Part of a small language model's weights: untied embeddings.
Each number is 128 + 32 x the weight over its row's rms, rounded and kept within 0 to 255. Layers, rows and columns count from 0. Numbers have three digits each. The size before them is the row's rms in percent of the matrix's.

# layer 4 attention output, 192x192, rms 0.0951, rows 34-101, columns 0-95
124:144076081131142218086101115126104118148115181138196144156107203081032044180106104109106148138161146115160123148155138143086159101085118113108181132094122123143137158114116122068185146182172187120070121137147196089126167095077114097121162109137149116086171101068093108150101109112141113154
097:185124175140116124143106143145129068094145139150143125118113174089080136163146119122156167148162068140138111170134026128146133121073169145128130124146116118116049127163096135136104109106134114115134175140146183144164161147189093140133106150088126096149165172125156126143156172170182159195
111:153064107108083133127170082103138174066081137078110137153150179155125156100153170114142097162152106110150136134112163106102185114199123125169158104197160137048080199093098101144156157158125085181081135098143148123183124161140169095146144095089125118109196143112187097151180124128111124123
083:124192052174070168190124112179098153179146158187153115121130109156108139132153084104049105132166134198084080068065102158145092099105188112124239183100089188101191097120117177136083138135108077134159137128145149107116131084131131123168136073088139148122150165177086071093126080114142130157
117:192106140162140162194121139099123187101101123096164159203142124056137167157094144176098094154135088087127065161135153155135098146082199239110111076131112168138176095108136131111147139047068125157113126130097118179061129055124162080104085067120091147160106084125080090122166110147104087137
108:089179153094148144089156136044158153151158065087157106096181099142111152121135179165124153185113129127115211160207146103136117127134050202207096108131176091095114083088130092155135139108140124205100155112136122083148119116143135069171141121149165094149151130130151154107125129084147156117
098:147164125107142167125073181133118057116104169155123136042113148163076178152129074107100147115149140122170130197106100131060187092122125137203154155082191149133072140154095186165147163182092067134134121121174146127114109088104086129123162115139135124139154106069136096091125152118130101142
115:150127137180101092150182172135155185125218075090070130103158102105159114163156188175103076071133072168103104107160095126173167095084120143130094164117136164115145126147113120139143131061110093158106135212082094120113118104116138099168102087106153127081119039109106164106195124145109107126
120:076109121139221203078094151140119089185099190179034186081136088136097161102190126173087130130121127165135209100184164105082161156143075109133140148148117104104165161134202143140170118159176149101137125169139184123123156094130141124125172178096153121152189134096117091143099156109155127149
107:131119101127165051154130134172100077160082144126125131074130079134138130155127108108105072101106181171148125094069123126138115140142114111092160160153096096182090133127153159164073156158124146140065133153116133162133141197135071141087167140114108076067142174147117153122096143136134155145
088:090071153160113150104025200132148103162127120162108108164085115126104091162067079112121163175142063162213091186170112108135202134126172144186107162093126173106091096182156162133136111107138069125109132106175160067088106162109114148135188106145103133092094123142163131156188135172140121133
070:074087146084181062103112092118135141198135154087124201196091119083163163090092171084130135170105124080147124145136131132121079153172126136120106096162195058080130127101154077148120171133120145121126134093125114106104099129138094122127127154124153139125122161229079104104135085138103125101
091:099134154168090169152153065181149098100161102103107111105159145167230116147152152145101190184128150159102122123110105143143179144138124118151096151125124154077148138141115208103097189080117102134165054143060156074118154088090120130163150110094131160155099120169077098113184106168102084131
098:089157141148178159118168134105106092091187146143139203081061102106209078096074136124171136121171126208091090032114107120125146086161084077097161162109122112098170133173133147151188093126135145095138150110170126080151164170101119100135181098090115082056140081136136125138108103124149125138
104:159183178175104132182112154143060127060063107133086125058124146147189148181151114078117186143147137145072080162129102118089095057104025115070147128143100107144149151159075155134053134070103138120145153134091090117111148122135153137113126133125106116129162101094109161140088121077154106190
109:119118054141049132150117153144131132140135113142183156139151019155132117146084094142185103126098117152130141140053176102085131165125145152106143180081093163156144103076210130113174117170097103141147127154056139173180201150189120131120071148160089113108104127090171145133140171145176157133
097:166145155095157108122212119148206164121125109198085071146115168129099127148126191162100106107148145074153098136099140190142135111164175133074185037133096113140101097126100053115178122116154138183073143135162113136166048144164126124188110110134137150139106121183109139145148112172102089070
095:109114136077169112064172090094116130109185095091104123130085130087133066139113172129173127076078123131145176096199169097195112133152089140079143097141092122175094142157101125145145123130104193149111115090084066111169096122133133100115154158156147130127078111140118177114094133106094144075
095:125066128126173143145116147094144121117134160173095109133129155060074118132129100180114138145151116119198155131150115190141096126153207085109151119098143087176143129100161100122186085127161150184092183134190138153154095098163172151168117187108194148161180108131151121136187160162161163114
096:139115153138131090116136137167120086215181137077083126177125190115186154110182172088109158080094162110200184039109098152132180094156087150046164069101053092155107209150084090113145142151167157137104143122165111125070096135107082167130173112186111141123166160156106112132145119163172130103
100:109182147154110064092149189072098146157191047130088131122085083128185065113128170111134111112091099168111128123176120087163102116068098102095076105182137142117086140197109087172125119128149129057133133162108134068126105118139059182159107134117104144106101164111107143136105151105127147115
109:139142074149111127216109168116142126071186072117107167085182124151153118082153151064151177155130158062155009124120143126140090121179192146181130145113118139114180088086116184121116175147139056134153139173101147133105108176156079117149152137179122072096137152098157169134148135164195144148
102:163109113141109155170113091162117171149089168049143128110157145051128167175197121149094106078153081127129109101153093116171179057091070210121137109123073133125099152098085091119077162051099109145114181162154177160149168177137123142146160138120125122096182108123167104193122132124153103201
113:065126173151170087146098083142146082133168126165087123122137104169135167155107104182181192089093102173088152105074107115171100174179151069123091168147153128145117147133192154150115102113143128134155106134136129128115093137116159152141164185098158169177164134117174137152154183164164115132
121:124092117184109152061069112090084103137114205065161155124158095076145198153180146122158136112154044196119162122048116101055093122072047102115068207095177123163171146125151169170086133106154143132140145153114147140121155095119126146111106126093129103143113058092151154146183157132125136163
107:100113126097111139165140197063163133113144118140178095141126058176098170113154150153134116114107126139136166156071177108069064140143142129148159126147133104090117104101177180201191146167132095178106143112159165119128115137156159112125165130206095103100126150067159132112117176137166145119
100:106108120139162091117049141133146125117163181114100133109094172134148134164154094088157131099119120093134032097089092117133121109139105100102113148110052142155176160138147101110164147209138079086086122109141107088130119141167057174139094152165126157109082116072122143057147148148080149092
101:131148144112145105137216254110112105168165045056173117112147112127116128083160180112116082121123202170161176059119053202126152113166112102113158147083102090108100140135147135101074142195104149170123118112103121160148108104113157126116090127134135170177127124148105096127139112098096128136
107:172087105073148108157170118076149129069112127089168153097163122088094118152062120113115101168089112185225114082147154104143130162157134185140118131195115063120050106211133095142147107158087164096117118102104087150127182099099144139125108043112119164092142079124129115120115108121121147107
081:122065080096119086182117138093134153201130099108079141173168157219074123122126084171157141169061103130133139164118205206137140142175116064158097110140147112077104095079204097131104075147158110133125097068116090172125127153177140172094119134111091149168161172117156137106128139139128166125
083:092168053179092127137061139072101090166198132128108148158164093102130093137121150159068112167085058084132206172179196131122078195072144189107163148110185182120174092131143165055190154093102135138161127151162139135126143133104156139096143086169080138139089079104154161152128152090079101106
101:137148082132115142134108083201081162088052157153158184116118103116175129168136094115047083157106119134063138139139100108085141154114098144085169074159097153144101160087129090093105149116135155082121098116075145140147150143116101114116102207134151125107138140087114111146120122110097112121
087:163131186133144118105077170095123104152149111062136147120113162194168160080184101094168165121130102109162116136033064153090171167161109145103108183075151121084143115151197118132147133099111121113157169168142148149150139143141145145158118123135081094093188154099170182164143181102165142138
087:116061133128070128198140088110105137148100144122153102123061124115122164093152109148168102152154052151135138085077114133138109152098129181068134104165143087139105165101177127155185095097071133204141131098182103159140144127126199134166145109102127156146155146190133103128111102160097078088
096:191200169128134085091093189110127088142162108087131083159146103123109124047079181120202201146141169110173122132126131161120152129160159135245075108006142127163106085167159096179124140133111109145134097147149147161127106151098126145140125152165136134147131125108136116177133108119108093116
108:090119165088197148060160077097150129085091145096148161111106115134167146110110116156093122132179114114124093132120190127098164164151134147118088141144097139119135131148177129105193129097129132162118183105176136140134122118115162128092081082147084120104141104114150151142175120158113134122
090:081109112181099105128130140087154091156087141119151097129156121103054158193104114164119083137114085115146150220116133127095070111046117133099081143203156075122100134148111125156084114110114129104155192150138142131142187126155110120147140102110159094106179156137175118125110098137141144168
095:150138137124109151082171146130100096128127171144137116123126139110072197159139228149090101137127107158142157162120056137074117095105098161127140130086115129136139171091093151166120106137091104166111108125113137087124155067110121138183186141084158204132144106097109112069140119109093142133
104:086094087133126133140138138131164103147112114198106157111152112173155125168067119209141138118180137143115138129123160101106100091158136134110176128072124107177131110107123200074200089139115101125115116090131134110156088197112137110094136186126121140149115151166121172139180120182085095121
088:079238172097137090144184210186125179115112094148085079116102102174157158083107152091107130081100212146123066133179143138137092120131102043102156125104100105139131102109135106189102113198130094125166085147121148113122128126048154137140167104120136150130134168157097109125142107132122098148
109:094158183100127076163112165136135119093109140157138074090075197192099183108142135040166151147082184106140146114149076126134189153133149040163103097109164108112111183146212090208115103226159141145109087168117145140134115095066155093092119098103147111169117132119104100173132105123105115110
092:098096057115055129131134114139129123151097139212107238136162175166105138124120127153121116116085078118135180145124080081130119094164136142107167095117108180144112150087177183129082081143162150108185097099111131116109172150123149089155099184102161167163139171158104122134204088130124100110
109:126058165100138093145120105046138161069068144101170161163202149059095104123119110116101111119108127112120114128173186120143114169127082129097064108128147070157237087096112053071121065159090167109137153106134078168149139162145163110059141120193119109127149106116200187147119149092118165120
082:060136157120130149044117137150100082143156119148068125152146100113092131112183145135128102100122087151112168110148093097133166135110133133147095232208114139123103175093087105137129081157141103129093140137180159144105129161115104084112113165091139119126125179153089076149128090159074052136
093:098171106176157080091124111152080092139101183140176169087113123120125177168161112145095142109111116154103158133076048100086053116121032109136085196137126091185085158109147161112142148132111147154065177166216118133152076103117127115076150138048129085092179110099142142118074173093139150159
123:056146128121129173164129115125149044057150140159095146112034162140202161120081113096220146111143190132143067105086137130147091080178158157104169133074069095137138144096160161087197082145130093158099129140157152161084108116148076173090126151099115119126142119129165162113140171197142136144
106:101164163189175171065103102163117096161122143136139110074099091094120065160115105162133129126202102194062155051103081104120174100136073129102110157150043118151136153183153082202098156124147157134135147149123130135115132185137101131161122143121127077102120099106096156130061130140120102156
097:065094080138136154109111119141134088182109178159176146146176166115105144179106117188132139159108141130067160144137114101157042114082115133103145165133135127245164109120084192050154075156172199134109118088101116179126092173145109158126127150139122174152143138175113159089111121160108136163
095:145125084101099077081166180115102124104122182182149111147119110139084117179124142149175074082129165102110107118027171147098166129132179083137107086131137185170107170207147141126129110174147126150150101080162102118065128145134129126139131183113147102192073171169160101204168112146114094099
088:169113046183086146166128109163063153147104129198121208076153094063056131151149109149168085089089116164097138126115131094207110118072152050063163134186110155172154139110169151089161125146165146169147141153130101171151125136076159101111056128128173104143098108111121106183122114117107126073
119:169068173072102117151124106126148165127143143164101107154098130166157113078148147058163088089059073140151159074141090097206145196132134110059130043140170116104118129102192077164162106194145142164116130143120120131092085099101159121157128130125124157115112105126114109196103119141148117044
092:151029159119128135149121090152180123106101133178124108114113159127109121164123158128166097078171161111114053175196085069196114053123172086096175100072096105151161107055062122111105086141128083108122153118142130151183130166178116137154111117156147147127147117109191154175129151150172163127
107:160092158157179125177109106102139161074134131153104136153135147060093161153097152158098124162098070084163115139152124152192121146149180150119130100198126137100046103116110069115120126097061152119060139135091145151120146068130128118080097148125162116151120088041155154165155176150105139111
099:126071162127141153156170130083121098129069138039245122208141161078144145079085107153138141190100087155214189102106132171131193177156108155089041137124116043164184101130216142087181114089136189105111096125107121162126164124077112116091128094084146120087153131148114125114119118141134156113
096:114082091127097103206159125097129141122088096114082166095147125140157126156135160146145107131194112117125144139107168106080153079103084147108150155184123089071110180111087150105092102092041096111131099101108071128174169133104144105074047097172166087167086117091127176120150129108075119132
096:164153118089139138184112150143132127123097116175127186094138133171183190128107237131207166124112159198121107111129174156156079114125134108201098129104191114150127111106132124166143125148130116089151107149132119129047133136116095097089094144202131140153083128145127138156187086155142102089
111:155213131134113124110116147107150159075231109150000105114150149131169146076138167128172151135142125073159129107174131158123178209153181147170100174141130196068173127170164127154181149109158123143135084162123164133096133094115122133150162139047111123136132140128142095154122133131155136117
099:079105149166099099143087184110154050116132054145045165080099081216124151096081081117135165153125170120130147157130132108049068169197169148150140131079134158115074110127152189105111094123106114116164107122124089067107129127097085136187108176132183080117098179146078116120084118142150096105
102:107118035153126084115132137119089100113152206132029170141169141160141105128126151134115144157107172086129150159062198113098094108155138086088132127125172135112201129112115166113079154126116114133162157160125112134147117158122075131176158095146120120087174156148159147151126146145205185108
103:098111124149119091090119131127116126201081128090147195161079116034164127134116052163144132159143079065076141193147134124087092085114045160049095122142088140178143115080151142146096099040128130128109151111136165146161145158160106193128092115130143125094149085136164151110105164147151184175
096:109143132097115069052177161109126073173116126095154135123145112133166109119141104089034104171140104176128175129127067131098177110134097110102089140145153065141094122183132125133092125125127170141183091098116109122107138094086127117115130092060120121128113185202112111101136071116108102143
085:114152145109157117107171149137177141137102111129089132134131104113125167105112184134185106070136150102118027142059151100150116160102165090112086193158114134168208090116139115153124113138164106097133185093104172150165127177205142104118128103150104122053160126155150123097155102189155134155
115:124111132139192125129145120143122103125110137122138146128098090090128122133105082141118109125040131152142144066147143126157129162132178143127134132137098118193168153131156095152132108139147144098119056118155129052165161111091125160117177152127192103197119173098082102162121136100087095117
068:157120087206098129191106185123096143140126133151104200176160156117153170104127126122076156149119063130145162163158123136145159082116138122099179022079133120125149121114100130085154152093113122151122130195107099188074181128090117164121060110155162156140116090135114158139125091163116155071
097:117111120092128138129152147187197119124124082109128147103119091051140132141090087124090170131137160164138102117142133161143109138148152157170101153092161075152089073163134151103132095108135109168079115107145091151089128124098190083117081060137124126131080062147085129098172073142055084098
096:212115133083114075227155128108121156114122063131129162134204136092106128164138141076134088088120130081137096100135167133205110128151145172103138060188075071151105085055138080057152100078068122150142156149161110139058112117108109152146126117118145072064142115132134118124121091180170176129
066:079092101136127109096105142135102061122170165156070182101098166171138112176118145119142160160142139165115109152050125154128155102160168089106206086188133079089105144161114154156130139129171103107155166134115117194133115155136104150084091138051121082095155164177198136177136161188167130118
107:101117135117066104149105111149152166164093138180073136147094147078186140190141084129120156151194112131071124166160154104121148070102064104048131093143130147112122136127106077111130086113126114120116118155106112142039128144129137205149058136122146186098114112174100137137147098216124118122